Part of a small language model's weights.
Architecture: LayerNorm before each block, rotary positions, biases.
Each number is 500 + 40 x the weight over its row's rms, rounded and kept within 0 to 999. Layers, rows and columns count from 0. Numbers have three digits each. The size before them is the row's rms in percent of the matrix's.

# up: layer 10 MLP up, 640x128, rms 0.135, rows 65-164, columns 64-127
# down: layer 10 MLP down (transposed), 640x128, rms 0.143, rows 65-164, columns 64-127
up65 096:474397434535487506528503445534494504505510478413486477516571544510537552443494527588445507495481428499465450498522562512567469555442509503524475426567526497451551486438545483534467546429524490
down65 095:465494433536495428431524445583443502553452514533616511461492440521550510513501474476479543485538540452513606540458504490500491479536508451468486532480454485574488493554466552489513571487551478
up66 094:464526515505484475532580483481507500448516545531509534524547556466439503516498524528519570577558484463483476483495536479439554484517444535448438458489477481526436512576498560492527550482502521
down66 093:551459478493497575555500521541454531544482466478521438556495441454465525502545477461477566514524562552505509559484522427459509466363475527525548530466466502443492468480608507510508579538495490
up67 106:596542555412481537489445509440448529429505498551490490501465519510468481549446502524500534507482400487420479517456482451514495517508558504430567485453478529500456477464441541513533486553488479
down67 110:515560528506495466577509489456450499488499499468469470555481513473512574509477498467550506483476483492500523572455458453514448517477477464485568494452467456435492456488546573508469413504524509
up68 101:501444549506475506477559433536483474528511555496527440424559529500477494461581499438522514473565525486490472531564499520500531496491420440508454421535491586513508525495457542529497542553542581
down68 094:576501476518556485496461517559514515487454457458526471486498483503536510477460497560482484465433528581541480514483505459494544443445511530465583500496459523527482508565558540483463491491424453
up69 097:427546467454505469488452426539437485419433481534476468440453557462526493525504473488495512536471491497462498479476446496515491414573524484519563533504543483518452543565456457552565572548536481
down69 107:546490535477467569532581437527544497532486538557479481570520520542483474384507523489485464481569490509480507455529497496531442505501512455557473466505490517485512486499504509493465558493435435
up70 105:439490544473480439540446547500523496475570467537476479496565531481494550449560552502506484553527473479542529550486507479506464490553479429424412554495488535504511520496494526503516485534558510
down70 099:609494443514498484500537507505539465459527523437517464561471502508510417531452471442475486505463463445494469480517485489544535485468424472511460483538502561465498446482466488509517484534469526
up71 098:465509465512489460426470550454547518448505460444506483490465451497540541536493545530482534502521459453530556485484511450491438467492564523515527509513541458444491523524543557566512531510506436
down71 098:464475466494474520508512468504493437444453601498513567522521508473497555492492496461506526515535507429515410459504526495421505451486509436614472491499500529497451545560418496473540494454549516
up72 101:503532516494509516534517524502527573500486489540573579521483460471482490503495529547539515527465458490502445556416489451419512446524538496408485475483447475414494476498512544541543519479544575
down72 102:521545527472509551505560456466538514526493540552525540500530613472495520475502464453488436496557484456495433527497505523548387483561449525456508498545499516443529523514426478473505526513478515
up73 099:559451471561457451452533607522517551472481576570478483511445505550502489504491534525471502494458458494515478495452539532452448544482422493550481484452506449573464542462507513461492493524558514
down73 106:434506407544473528484481474540412535499534449464522525451497555532548453511523482602464535494523500520474419492522489453418456481461427481503571478490553459573490475456466530595468479467473497
up74 097:527443509497504471513518557484426485526441453490512535460570629517496566506491508544538497581485482481523460452477513457513474434485496546435576591471512495567484470495452502481510544514536482
down74 097:485569528478421492541446479448572545529523556435485462458486461495508571456458466459512478466465479544552554528500501462555455503468532471541489515581494563544537589511571493470471465423495454
up75 098:547466558484521509462434517494440516471609459433489527479503533527496470449555454513535493465443479486484526525581556459470530493527500435434488555486438495542541586473488469503518450548547495
down75 098:549544518403452509546503516454510506509525491510518472463533565468490533547470435571424540515489513545492490537529439520416539476452460519575509485511406521452448503493510500499477584520414496
up76 084:605467523552460531467462502576483487493496501555533510494544482554520456512539509479532501538516484472531459499561467501470525558567469490486499603484413481535475495560459432573569470430442493
down76 083:598478511467518475474538511444411512512582474498574480489569555511438513520531535505504491551462473585456511489462510498563474461446532421511491498498454615444530486458486526471569494488562490
up77 095:590499504553458516408488420550480445498519527512434418535515469441451506517487515534439488467551543474536538520422506484560472549543505469507493466501525497519496528501495535471571424513430577
down77 094:486530477465502504475501474545554467537467480476483504534584488471502526451498490462481451471457445464518497444540420566479492462553516475482477526525507446563506475528528485448504445550488427
up78 105:426524526438499471522557473546480484458422491525492479516489542379544474474516450565477507477504477515464496469495502521543481492501538597471532516559542523457588507511522457518536520619455492
down78 105:501486470551492498399548513541412468493516450488490542520448516489512422600500530417438483464483454481490518473559449605511507476527449462495472548450534400499479497469547544540395507436507550
up79 111:483478539517489521502458437528556516480563531436494366444477504545533485448447551478521486531477554480485486512482478560535449500430484563552530491428502554467524548541523563508513512494491483
down79 112:443457461560503477483455473507491472597480485450511500565515571484466463431457506545545454484538468501414441536466487526515498504432515486545479459529486553541475491475532530466537441501606545
up80 091:478493524431539467468533494557535536451473539448473480583538565469576492470517446499540490427542511484526369455539504561494502532534471566505521526475557521472559424439482544454453492483488438
down80 099:412481489458452477453411505496529465517625532471478497477488542503510453477531498489453545646508485454487589485433560470478490510486541393510485493553537458509496502457520434536490454529493510
up81 108:513478554496544482528558467491514543527579460575510496457522490487491471503532544491407563583529515454435490428504440490492558526507475506548514557550442462522472536534467393485518489489484441
down81 103:502537486488490487477533519530471513512569515478437478489431539485543446491514527549531442575444477519451532492478489407494580485488493569498436446480540428483547486581451516547479535532490554
up82 102:532517516494530487492442612522525513474503500496511445496518568527533500500499628467437513502507480474479509493452469555546491439499551479490547480538455534452475532436443501535500450459484526
down82 094:531504508468482505509502542511563487566555577484460489498503423501523556495469513545560465486543504437511448499474452541496498500513492582502485476490476613558520468508560513493460547577492527
up83 098:484558469533503509470458510498514511530492498520453458502507509502438398410501434564507530554471502450499502501475416521484514496509415511483528510574499432493541538523539508457471551570547554
down83 100:543458466547424487528468475439573493520396485505484479481448503492519535492495527462465500450534497482382559476499599469487459510507566469508514506442557522455485537468540524536463533511474465
up84 104:497525570496454468483524419398503528491503412569529515486496503458481520525473444481521484535429601490463481428512528491577487495489427532465470466483507477518502543549497477513493492457485499
down84 105:449502450451459564519483451460512584520473498453531444443445498463461457468549476471508536533471456518489503546534527514500577505487534502449484521533490451502545482462500456556580544490533527
up85 096:469515486536423446551472546529493420457506548516516419496510505514448444482485508504532509536488488491483535549482507492471526454450461541528472498448526520506466568506550506450509461535530569
down85 104:483444520493490473453541512563507478579479497424484502463519487524489585520550550580547510564528460486501425490530508543520507512485446466554446472505444475480511531469458499487500543548496451
up86 100:478501472466450447614479543460485462438428479553526449485488498435510503502511468488476350549550555523479475447512528451589548527557493514477519535472491447519536446511490425471558504448462431
down86 095:454439537492458480483509538534540527451489497556444479437462505468544571535452501488433539480526517554541544473531501511583507458456487554462476583420492520499506490540519519499509544543480534
up87 106:521439519422467428543511560526544506483488485521479447454524443508415527499512511485547450514466474421475442466515544410563525556509445449467572559527480551500463493514436494561515438487537492
down87 088:441415485501500491479510552481538542466476470493511494479513541434474498463446498517501490488537481476498523427528472348501448487477532490504585466514440530520513533503471468594502474478469480
up88 105:550543597529444532519475518495509547501625519466441448518558447468455491507516489512508492488508514480530609534546505503522545532491508494489506463443533453504540471463463548579504551450479526
down88 096:454416462471500476542493517453481478434487464521462525532518536485514502421548522428513375548484502529496577494492499490531490557525514521487400545536488513528544550532469453447535461483534507
up89 105:538454563532498523513469506437509551506498486479543463594587508490512503454426536407524538540567533497539577510484475446576467483524515541448479484436469471456471491474491553514522606497456462
down89 102:434473508475490445522561485490485491473487522572472525515442460495497457449510481486486484494589455535438515475501455523514578497472549420547529489463482501511378518485510490495560489497511486
up90 093:552563448524485456571504507492483573504407522584433516434493462535492531575477505501501505442505520593461502439476467524404527514479522571446497483520492498570458486599469451493497479523476470
down90 082:517527545503383457461500564556522474474484386535540457510525463488507519482529509484513479526483514512499478519516498450538515546477432542489513499524472448432544555500439449470529547456566508
up91 088:425507527515500459396470468498518573509478522439512481446474466458485540481555530460522516594551487497529414544525495535487493517548571450482539540506482404477531478530532551522560486507475468
down91 099:489451479536548470546491467524543480578501514512478538527449480557421497539599460507492473428574465525495495490484493441475504497559510462484492537497552552478475504556548462535560530525421444
up92 107:520507485503488479502548543546450537469450429490532495489450489528515439497522471561404491526463452499423423452562536524428567429450480504530532467546475567495456529452511547530476463515541553
down92 118:510513474431515494472565485571525477456419505522507497527459431506496527540529477485525512541477494507483534537501523480530581420530556461500507500497386521550507540502484446477601486489446547
up93 098:522542496513460510582413572482555481530578486519456498453498478509559465421536497522515459504474493473490534511538516502533505454537467508501479444515464508480439498513436510486481526447434492
down93 096:467495480548596469514517451574421507481498486503478511491455503504504499564471496511554519471503458459560564480504463533444536505451521483456493529508523401470469507417469507532446477547493524
up94 104:488525488519520454500521559484432406484443571520560479511495460522453516489471523473500504518490528484458524454514427517544541449481502500469471453438471454561552573477414429483566542433499520
down94 108:472504492419473620459527470541543475490514450577538467474518401494424552498574504468573465512497511470526484541578373481553542503487495499491507501504518436448518474545555520462503562489500499
up95 100:487582521480520471444514549508506545467504411505485485531533484471533517488498527515430450437530507504497443484529451626508486496454444448556544496572511574565500487475499444499485602458515443
down95 097:497493542545569553537540507491507495551544485471527523543437509561537535424542421527519496607451526438495506518471529450556501558498460506540493472453478493525510481512516588506584484477527440
up96 096:566499558476478486472469544464492524506435551475481430473495506555579507494481521558508523492539488518524503482481520522500542488431527466495473461585494394474553509468436530523495528556450515
down96 093:477473522547536484534495483507572516525498514489519496421559527439470481551455512517537538526475562436480493597550496491486486517483471489484442542442508492473491579483553501449489573551579509
up97 095:495503508513510465461505498549493400445502416548482445545576494424592451470556522509500501515534544460473433480494467538517506523455535502501492557457468478456493501490496570515459544535515593
down97 106:484515451477440501489536494508508563487484458560495541512538454508517521532495510450416492522507493486456412531530512481477485512517526487551495505526527520495497516426508478463480469430565545
up98 105:502485495458469475403525491561559434462524462475495472497562479527412517516456425475540509516558555507467479464509481495490440483521408497497545509488562490521449507527518486458498554422575412
down98 103:542475450462555494470550522548480483531512533530495509510471516559521486543460514450512542424543510537497533544526496444499489501447585513529444517481489472441491473429514488476579481463506437
up99 102:525496482495472514514520525500554489542506452520543532459477475426433429507457510516540497515489484494452458397473499475562476495622463456526587466524499493560569582452458473442475442512529482
down99 089:444454657527492490534519539526543499499548538592467558500516565416446494530456534461465521564466501506524547545507552472451519562533523530499485480484496559484450487530515549497570504524550515
up100 107:541458487484475496503495537563457517553589528526487436534524519425524502481523473439525507465420519552519489519507429517503506455523437464466488430469521518559476535522502496517461540452534546
down100 104:543509497556469454536519495553545561532532487501548534469500594469525486533457486477491522473552483492455523474561515528587476483485462489522483539480487544473536505470523444446461477616460477
up101 093:528547531475535464458515484427476576463488491520522408592502455394481514501505470517549524465518528518480512451497481489614563503528529490459466621467516502523490505550528508526528511526455570
down101 102:507483486492362531511473481501518476587537466538508532490527507535460494489525469439424515538499508509543520511415420465459467556420598492520542529531440509459574449488479443492505457437536503
up102 105:562490472472498504453429515466498458484474505521480474463551546482464484427553463551496469497516427603463509469483489544536606575426432513461555465485524536505520535536428484427512510518553556
down102 111:555543542504533483528445537423463511538455556463498504557528521525516495482552514610485462420502478437504543423561498435457465515481509545533505510548527479596533456506426495491480477545475519
up103 103:502430508546374464465495559495518474525500477465513464577510476550471478448485519504480512524580574475460514447497470521495470501556509513486502445470396521474530496537485475554441558475479477
down103 101:520506529398577465435530520481450490514530439464470427500480531428556522479543459497489508469528521536503512536528479484472493532530608502595557493415554530562525521470448473462534415572489462
up104 100:475444465477475526515500467539536556482568503508558468500535387451519526562482484520567612441459540557523498495417561456476447516535510564466453525524498505487518463546519503486496568424518502
down104 101:432520509491621443524514472535550522489547511472495484498522501510495542476512544491488483522557543544526486448537430487500419514573571507509507496471439529479541459468454505559516447550454504
up105 107:419494454438454503527478508555445542510503516481522525504538531477534494498472548561418505432470485448516481503508525490548529532530450439508498523523458522473472533416460560518591456486465458
down105 120:529495515530458498497507532567499527491451525472532504563412518502418451432505505539556412517506536588578481554502517498567544485556476470460486478455485549483530513552509457511481522485494517
up106 097:595439474525496489494520525516490601480518499458544522482504546443557430435474566476458521480510500541483464462553569533543484550470557447573485512513494534470499504506487537516510554513451509
down106 100:494489524526489483494501505424428452455450518512547458472482510510519474492472542541546470449544513425492466547490500517478478518491444484514432528473402495516521556538542542494478528500482478
up107 098:541503505488509456447493505485440533474462487424555491535462525438527575489467494452500465541510605525503482484536435504499468523505498504445431539535479482480546544474531494474462487527488547
down107 090:458577504520472552507517470505507497477504494541508500468516446554442503487537488553471566498497465562520549473528559601504482499545564514477460479539522518575450368469444561557542509484565514
up108 104:404455574500484453518449518505496586497514470463523481445548508506514486497465508451485546597495580462480472486456500500459487492495493490511463550497550469522549486514509546452507490479469492
down108 099:476529535526539515474528508468525513473526457555452423516482499565571477481479510532567452431537487485591569473485480454454537605491512465578442551469448499549538470445500470523614487517446414
up109 099:430502463505421546526523493515458419540498502523566519548491476522491497488471442499460528519441533454479464505580523518484469542566520507540514477552549481549477418431511491468540480543476495
down109 101:488498490453458556458554445488540536439502513506488489465388563464512472505602552546463448499496527499540503446496532502431437435464578591513475459561422471443524510467541489468527537486529498
up110 098:556473489483504515473475551452564534519492478501481421425503563502489511478545480486550516499521535464520493453360559591498508466539456550507428511465526520543500418486492474568511566486448460
down110 105:458587505444468519502537537542514462425544514459502479531437585570444496539432526544538489523521450551485542450449485584475454555491552504482482482525533545482534488547501460505466526468455515
up111 098:497515469428482485593512497557525511494490426578430461499523510497495470402418528485361485485528507484463470502415453513441513451529513530478513502444510518511486447461496532579526503526531448
down111 088:467544472508472524528454529494389517547545530486470541452532461424513535474534550578557485546446422515452468474582539504465535460529492575538460556467474507456504488436543466440453501537501440
up112 096:530484503451517470552445555471436517524509513536420519493504550574531546489468546473467523536536569526581492415602509505477529522542459547560535437500560467606584503504509494470533477527489491
down112 096:545486557503495510532531427605525513495481499474507558491515445480543497529496491534502472523495459508529550529408529546482537564497489509463444554415471482488450526478503562456499499540542529
up113 100:458507536528497505517526654453482485517542522476551596470499534523484504410498522488441518469493367504525499404402503509516488506524502501480458528538630491563531552475494506468522489485475487
down113 103:506498452586528520447469487453529567464403526507448480525476553495459520459443599506522455514521500530468571460545463457553522463519527480479499565521442530520431524541530478501475524509492485
up114 105:540479604499450590505479504501469500514513519495503498449492501487499494446507514488421485550484489502512535414522514426453543556471465428533494514469485517527487480580405460510497462504442467
down114 095:519541460614461448512549499479461516529461503555529420527485505442553569454502547464463575511496450444485491583478437442505455457509487519535554438512553529523446438471503547560525537576531510
up115 100:525418468557491526474472515561512449478513547477517444426585509551462507589441480529562514472488523492502494462556400481530493482490468578516489484442526508523486506471459510545465478450523485
down115 095:520555509486524534511528432518503449497512491504538533567513469523477474523532510461519518454517482457486475451543504510519504499521530520483489525496519452527525532521480498479589481516595507
up116 098:588562517508497526419531488528452451426441549500496424486520511528428561480509514486506492614513460481485534482414495469580477511490460498489621446515485512528467461522555448530508437539474464
down116 102:540489526529520524463444468546482553451529467521477560477513540588500511473477487547509500516426515493490468468505535515566525559466508501497491534473541457511485535500489478459482499431483444
up117 096:503489478568508477496474488538456505479459614493455517479461389510551495438403420483511513468468446450505546496527489513485444487549543452498490575550510510504467478551548510498472521475445472
down117 081:509447546461498548493482496502534495501516478530544523536528516495458527462564497544459494522484470443458470512431522507493605512536404526517555493462530411514543569489475555492538538564508540
up118 096:530533490433494465526484554452442540494504444484512504582557485494512439502448492467443522460534511511540539501515531513546452490467585497526567500512512448521524479478503515549509519434530511
down118 113:498527490496583488470569513528450558465477463543502602547507497480558521515549425483470474481537473549428527479494496534483400538537480505451536511521603575547508411460475448523408558524539528
up119 095:570491443571533506470509566503433493495446508515449466460489402510508533579515443477492536536469495537473454518429522544544436461447527490538467463575467457567545497425498494491502493572517554
down119 100:504462510482487441532473456564546570518474521515520550480526467502545479511493552568569460415538479542488492482470496431470604579476459451458501521531563523398507575491512465404461465546542545
up120 103:489496542490502508491486472556494517484461462464506413498549493463535438513437515543460516505451535458464478441597491559465529538447543513534551462557498518551505472470465515502552495491509460
down120 100:509510426524489491531494522476563410506539491446474567481528546473523481543536481523471465523464594518493478479500520455487462471483468509429430517494516542512527591509465481492451528501474466
up121 091:497461524481499505536512433480527514508481497531544504540548561448593586474508508435452589430545442479497504483464467527505503511485525424506484539491546567564593505438471471469562559488460424
down121 089:600479487470522502492499507585491490560513515511453460493505537530507400500438477586498495521503542450418550499499457463516472481461452477559477502457542494478408471560484550514481454531511592
up122 101:481514473436456519449464501453508479456512521465525480495523480480559513472474494513588544436501519511499464435581506456482515515515448551432509494483547525483522446492516466436515464505534529
down122 090:481506510521484496517513449544495417458512487528491550504492528493457499522524509522388465528401463518422621441418528464555464549517533438470466437486530460462499549489507533568450516510496473
up123 103:493570495495431454548541495492440482492443496556557580463567552530525390468440507549506490504509525450490516504513533533487416524557394478426456410506451491531500461536441527530517462437502545
down123 104:492506525467558510524475420486501508471535490442507605489438500550479605563426493548477440524555486530498495497436440615487482525485557535543514513513540465427575502486534497514499494508513522
up124 099:511476500540444472491532454450575510561553513519452497511537504465525569483494482586507486477467516461496487481456517448478517532524434462482542479556586575574560518539494528427491517497498440
down124 097:465495514461478489517544543503528549451526483445521554484431461556504413500532486535516511493510521539452543598547540427550535458511528443451445477437468461446478576428529468434462541535523548
up125 095:505470492483468465460454520551427457459524454520509564541461500452595560480427469449507528517497522481415529451567520500498480551510475504507527469525542560583525511527494468433434523538617497
down125 098:524534525501462455493483482477560521563530485543536445491490607495508488513509492561549462559513495498504502541507519537512478447561506493520502458530493486396489493385498503559524483473431510
up126 097:493506440540487472467591493588491501528527427550440468533464552460476515498489557511514525479489501503479424495497547465502477524421573529486535525458548503540538496585480463547545489517520530
down126 098:480490505478596451460416558464464422534452515515516495483480534457518510529405531443522476469497486579488504492490475525468471465489438540472496585533456524510491473512547442493507499524479483
up127 105:441494524521477514502521522460445437455545540502509429568462576457486524556451518494495446486512503410561411442446436484441509521506511514528488445436489500447476511505454510507492475569548452
down127 108:481446437546567568512517500448547488493480430556456451494466498512467508556425520474552451514515543442499467521512527504545509512519492517508592491521500538448407534540545488549431491499457533
up128 101:506492512462498499485510457565417515444473503539535476547537511513562561542445523570519395474478496495539455456448478464483516494477543489489487447468541489504484512441526514456573468456543545
down128 099:459480507544501430431504434453483468528454476508567475462429479534527530547394471512482460473500451505519444522511548513535528527459457564523530514470456332512521580535532466485469483517552494
up129 101:456509496491574433490471440442450501568468455506522508467490532477451492467532540524528443530451580510499471516573432583558520508523502455503500501517441485520477476520455552558555547436504441
down129 096:509466493410470445510471460505545526524528536560459553510605465502478551590444444490430477556465488522482469473514460535542476533522492555444545451436515558528440493438534570451513459503499471
up130 099:488561586476489590580479491507527536493437517554531499473492478449461446481462478488475535470516474512504480455463508490473478475462454532474510387441477545460486508441458523427457499480507479
down130 094:458487433489433491532501530480528466512515475500492420539473542548522503557523527451516449485501564496486515539529508445524488514532526479427570499552448479500519518440569473556548565511502417
up131 103:511449567431520510544511552553435562529487446430524435458525417523464503475452468500525526477531442481478530514482528533534447479531550504484496499560473523495481536491440445514525434520519485
down131 098:487505465544468463384553551546489551471513458458479506583574579453481470483427498522438570576495566526451467573536530520527519474495531536511430484533471563455496524477514464592537542447533444
up132 092:433576500487509511444464459507528533489490578487421511543528486510541520533424477530530419502473483473401484552510551493560471474566547527530482490501455503460449482516520492538484482515503482
down132 099:544543524543445471505481456520467565518491523482538504536532443473515492496536475440515558540477463561579477433541483484507529472532496541521466522507508525488585438523505527460553457545511530
up133 112:523478451418473483536512496497478514507516472480481471528483605512434413528483530529556531476427495553500477452498542531511575553535521527543499438473489539486516501439420556536517479454467502
down133 107:476468527447442491483539531548549549494578420470390466492496463508483511569488525511571447553497444527504484501497479493441487536569531503498437375482536492532498494476500491538519488457448476
up134 105:461492497529406483494519533467487548484497473437472413553486524469551542472527469479537512461479440511563509450531458573445438471535540495529494520483583549608495505446484459457501495480491454
down134 102:451500485533594533511411481521498484571520483411517511491532531534545575434504437470488485552456505527454472471492488459452510440431507567531512472480510456482491473445568561517457464535525512
up135 108:518599530603477435559489494474485528515470501463604460537470482492465502534477475478506507521500552527518537494552539530460465451483555534470499469492463463536534507508536518505561538583514489
down135 104:545546506462526537550513518555488554507421567558531446492547521451503433413496476503501451518539517491548516488516506538525565535458519578496517529587449527528455538451467493472511538483447492
up136 112:401487519488459429533479490457517505519455587557502463487551488519484483458497484485478534512500484436520433457597535505477437476521545531529496502538464487488504487459526509424571479464536503
down136 117:521449538501521508496391457382424593474462433542507527514552527504434489507485550583485503467526486554526583513523511505507512477472565520495499485517444540515429501496532476483528457584538527
up137 090:488435521475515506515584513526496582512537492476488526531519493500477437469530511488481547556511537435540461468532506525521517566512511541517488520527536498458550497459478553396477532514447497
down137 096:509520553449467462540523479517528452534544504513444483397447471490502491501502489466509546589542531508519491506529541495540501613531528429467477473489519568538518424558444435550572479526487466
up138 099:501514460494502487515501524547508495517476470461569523473520519478490539462394455551563559506503489496513455476493523561521508561496511534494592400510516515506523482481533495491523439516449499
down138 104:526508479586502460470486527464520497568553486538418518481474537447492484576515541462419516445531554521366500448523459571527429540479521479512474539544508614397494525512534465495522483473477557
up139 097:582487544526435531530533523466491492464522453569540550521497480508539527521536486477484437517503511484550476534505537522547481403470482569483496487481469485551564484472502514487562470468456524
down139 092:475534471524555486475483532476524501513542569512457524480438525515485525485436586518544518429562550510465499446477569530505534544513542507511522526459520508457503540521500490542471501550489454
up140 107:557529552522435481540440470521527450480497551482618489478501543555469473507524497506513501501499498495547449506539474552487421450445456490561475478550487518461522465485456596466435494550511495
down140 106:477527577453498497479509497472455456452512509501488503434529535491522541473479495483519486505521427536507468534563548499502496452537481445479503473507520517521571497573534548460518495499508533
up141 105:467514533486587486430476521517527561529508514512468524555522485479447468474497511586489455517423495428519539486437485549502551549516527484521466459525440588495545487432518529466565527585516532
down141 108:502481459516503522464483553483451411511470577602544520584543447562467512546530466466464486493486569500488427456457522484488489484443494556524453516522475556527515570492539523488494481489463505
up142 092:460556583429557497506470534530504549525530431532466544501494459504545516486523520497491484489514459510526469500498540552563490524563492475470494514506473506557480446434523554488534537530441536
down142 087:542477475516506549504521549561476448542512545513545492486509513503552489494458512526530483479482526481520546533493506487529452529479437492437542546503488499467520499431475462524473522496464460
up143 106:530491431462524517526490501517551428491479490475509503518504476453587517394462458516556466557516527520545456557562526478581547511480503429500538456510511551497484492530529595545572551491465490
down143 105:583516492495531558529586511497604447454507536433470465475516525566531466524520460497499474518473577512562497468503571514457530447499509512457523526514461517491569525498528474463487550530441477
up144 095:499467504532470589504466467452494490473542483542488498480485499460544517459454519576490506574537520478407476513546523427489546530434500518487488457489547510486461484547468545492508473521493442
down144 101:467499463546438492483524507532512532551474407477558477505471523560498472532422541442504503461527470491556561518521489420490518553537511506439559519546488516470501455452489464468478573496520551
up145 096:497568478438506442490504551472494485527448475535551449505545477497462450552491491467493535528508431442474431510527545609433476524503467495572533498474478453542425427504453496491527535530529463
down145 098:505471520498473500498473458501461495531457457553488494570457510544501556487460502510456487484514559465478602488473431409550489521410537497512403499530475488511524526473508467397443492510578549
up146 096:499464583549399505536479487466496494545589484443628551570519514522537435559421493456505489507534521479514480487494560473492459485506426504518522458505465509503473487514459470430473456438465473
down146 103:441531487514434575465525510492555477434535532489473527499599525515444462504473529587482438455488450472478396531521499504515564491440516488529478477518526511411460524471510445492453535521556469
up147 100:469472491479461480495503487480499537479522538511568406515446534479534493514482547464403515556460482522467496564469569457540500496451466497519545527514510506504464507517537516495564564525553625
down147 100:521464488463527527487550458564465517515502514511469480513555526538459463494524440482570485533483460510517536507527477529474455549480508562563482554510492595468520495459470484512518426446556508
up148 096:507529525508558462504464489499544448487532494475470500510534576420456423477492462544537519613521589547415489467463516456479523523488511519450436432498497491510484511490492489437494468507540412
down148 095:576547505468537548528446575502419578511464553493575537548503477495539523536481492447491526487492458465463519584520518447498500457572482476508474435442497533471534482509467492432490536477460492
up149 105:496482496477499542441516486450548572422553519578538512519558524517564541474499468551470456488545544571552504499463532535458537440506417511453506507490472567503559508459486580498488468556500496
down149 108:531512509544464506506507564510533523516494488443427519476504469496496531572455583412603492568501411437464523542527469506520490496492455511526484504503550491541499492516477496503432420448536388
up150 104:510572524510456467500502479527579489495344500488516466472572508431546542522517479497460508556481482567435436485496456530530556442462545419454492491462503544481489461559490555467456456464442488
down150 102:474498458532450541529560528522469574476576506488489555588471567566492449477449520510480464531479521488508452466478493467466480517522486537533519492575428503497493528483573553509492494486436531
up151 106:514514442509451501555530462569510488471535468439512499506479498500437529473479506471487514472535587492532403468488456503473480406556596549506494541467478498460530537507446500534548561571452438
down151 108:511497471565546553496469498493535448437522483518518487485521530448543503437525435452438481385509496498464464457498534492441509529448449521492606515530530554495496589451421506516504528448597531
up152 100:528517541545497453506474512502600522470545515423478468464515440473504427432529519523494512553443529494508538497486479423461505523470469606540495556559472538521475506492467595506468495509424546
down152 090:462429479558505510433583502427449517509475441488450486467470523451472539579509471498551484524483512494487457461524500475461530470507507538522537496508526598494478488406546496493513495484500503
up153 101:518493479528535489428518485519526389536509511497493448467440435454507521513566527519445501534560517484411458525500500498439478575442508514451551515540452433483522504531532523471508524508556485
down153 096:515512529491438471503483488508448599468504454479448539520512556557490470490456434487483530426481512536550522501455490492526479421526473532520522485558556470522464522507446468501479511528433514
up154 094:468492513567471521531426492503441464548494510562562411581535520491505511436484481483497518543500489420532432512531519513486430531460582531476455527551449465527521454581513548463412554496552522
down154 088:578417497489467529452525587513601447516528540529518534453492422548484514494562536473511453465521426568512477489471485501512471495464502504522518505486465449556545425463468506528533456493516510
up155 098:468523516551490461461584524542501484520581470522543457481429530504494501468503496566523528480483567527433440488451572595485517489511462480510495465460523479474434494504467392507474499547464448
down155 100:458606528483497486541538530478450478531455445477467491459462466514501515474454487443452546447547523517546596492449545461433498499514537474464489490493471530470524526593518562521480487495490466
up156 091:523525520488536464457468412542472461546471512534479413498508569505563447541513532514458494455528487472422445484478412551510523464543385538505523506435501471503537488508445552544487517541512501
down156 090:496485426546506568520552539542429460489522429487512469568468454532568541453492462429515467462477540543526554469518578517477569537543554455491481539560516539453479528484484523571504409463535526
up157 102:514478504562489418578543450461485509484513497431483483527511529525535498406543500501510439546459514531415446438585428481514488494425541462490486454541530515466543531455467551511503432408463530
down157 106:529540472534512563507434479535520504549445471496416513538494514531530488485541477590491592451566497478531469475500533436470513467523410467496477571511512460528528561514544465491462535524486508
up158 104:489527519484507546422541553496510477565499450515602502497483504490489460502483487495459444576437479421493568573444513487500436559484475495484480532474446491469497444514504557485517513529453493
down158 100:458483478552495425489450472488419466510510523480455428530518514516453463408457507514518569495537435523505457514494488499480478441432527497411494518559545414517497505453507476449476513512479491
up159 105:547626562521496471501452486440505520505501396465466434531499489490507477426519529480572496513547531550483520520501483478541493467466516494522451548513500488533576478466512421526537488614432535
down159 105:426423498451461531620487498521426475517448517547451518454500428515499529510466472496444516496502486476568486521517433562500494475449424455506464517443439439506485489460529475491469523411551454
up160 103:503518537445496517454419514502408478431472468569461464526508511467566499438494498475581464533467537463428484496436469492494533440444471492537508538478522515505469535452474465543521552505492493
down160 105:463453513450509433535536530483443540506549497421547477513466517523539471515490531474496521523479461521504541479555465459508519473496525482520533527475460503558488498506462513565442432546510528
up161 099:449505494532427483484500496471440482523489530490429443584591456550516547542536553439496407473478518477514438481477497553547482486419480509496487521526503442527572507536514513484567506492474526
down161 093:442498545482475504572500501510510480461536521451543495448520545400480518499522503511512484509547499468529548544533480462521482499613512489514515549463536423499460487488591578503530432485455493
up162 108:512515473540424545501514501484536501433547479492506431522556511578475561501534544509502504510481494429498413535547540490527547466436443472557542432497465564443491513487508501448544505543470459
down162 110:520520469464552453532447489413507548506592457420525495487494465537549485554519486536502504565517473495521565509455405475510461525440611527505500456491571434521583481488499576512508475483485498
up163 103:532538578573544500455441522569533535465470482528458442529473559570502536513457497447494485495469444457540535541521543499419483512421491452517522513478540524488521494506496558455473549550582493
down163 097:549475492505524509459473495511532495518586527571469454487525501490472453515535474480512469445517415547485510471514532549501533476489497504471572542385558587522544528498576488494495504535370536
up164 111:518547504505505468466467527444447468542404493447514538570519496478456575469443579539536505568454452477478477372447490516515508494445460460490530477480511510588575549482466521531528595540464464
down164 111:501507434479447516495532464499493498487500446542525535504523517516504459568501463481495534507406512489581469588509526467410535527490451544483474499592532489503475412501539485442467409510490557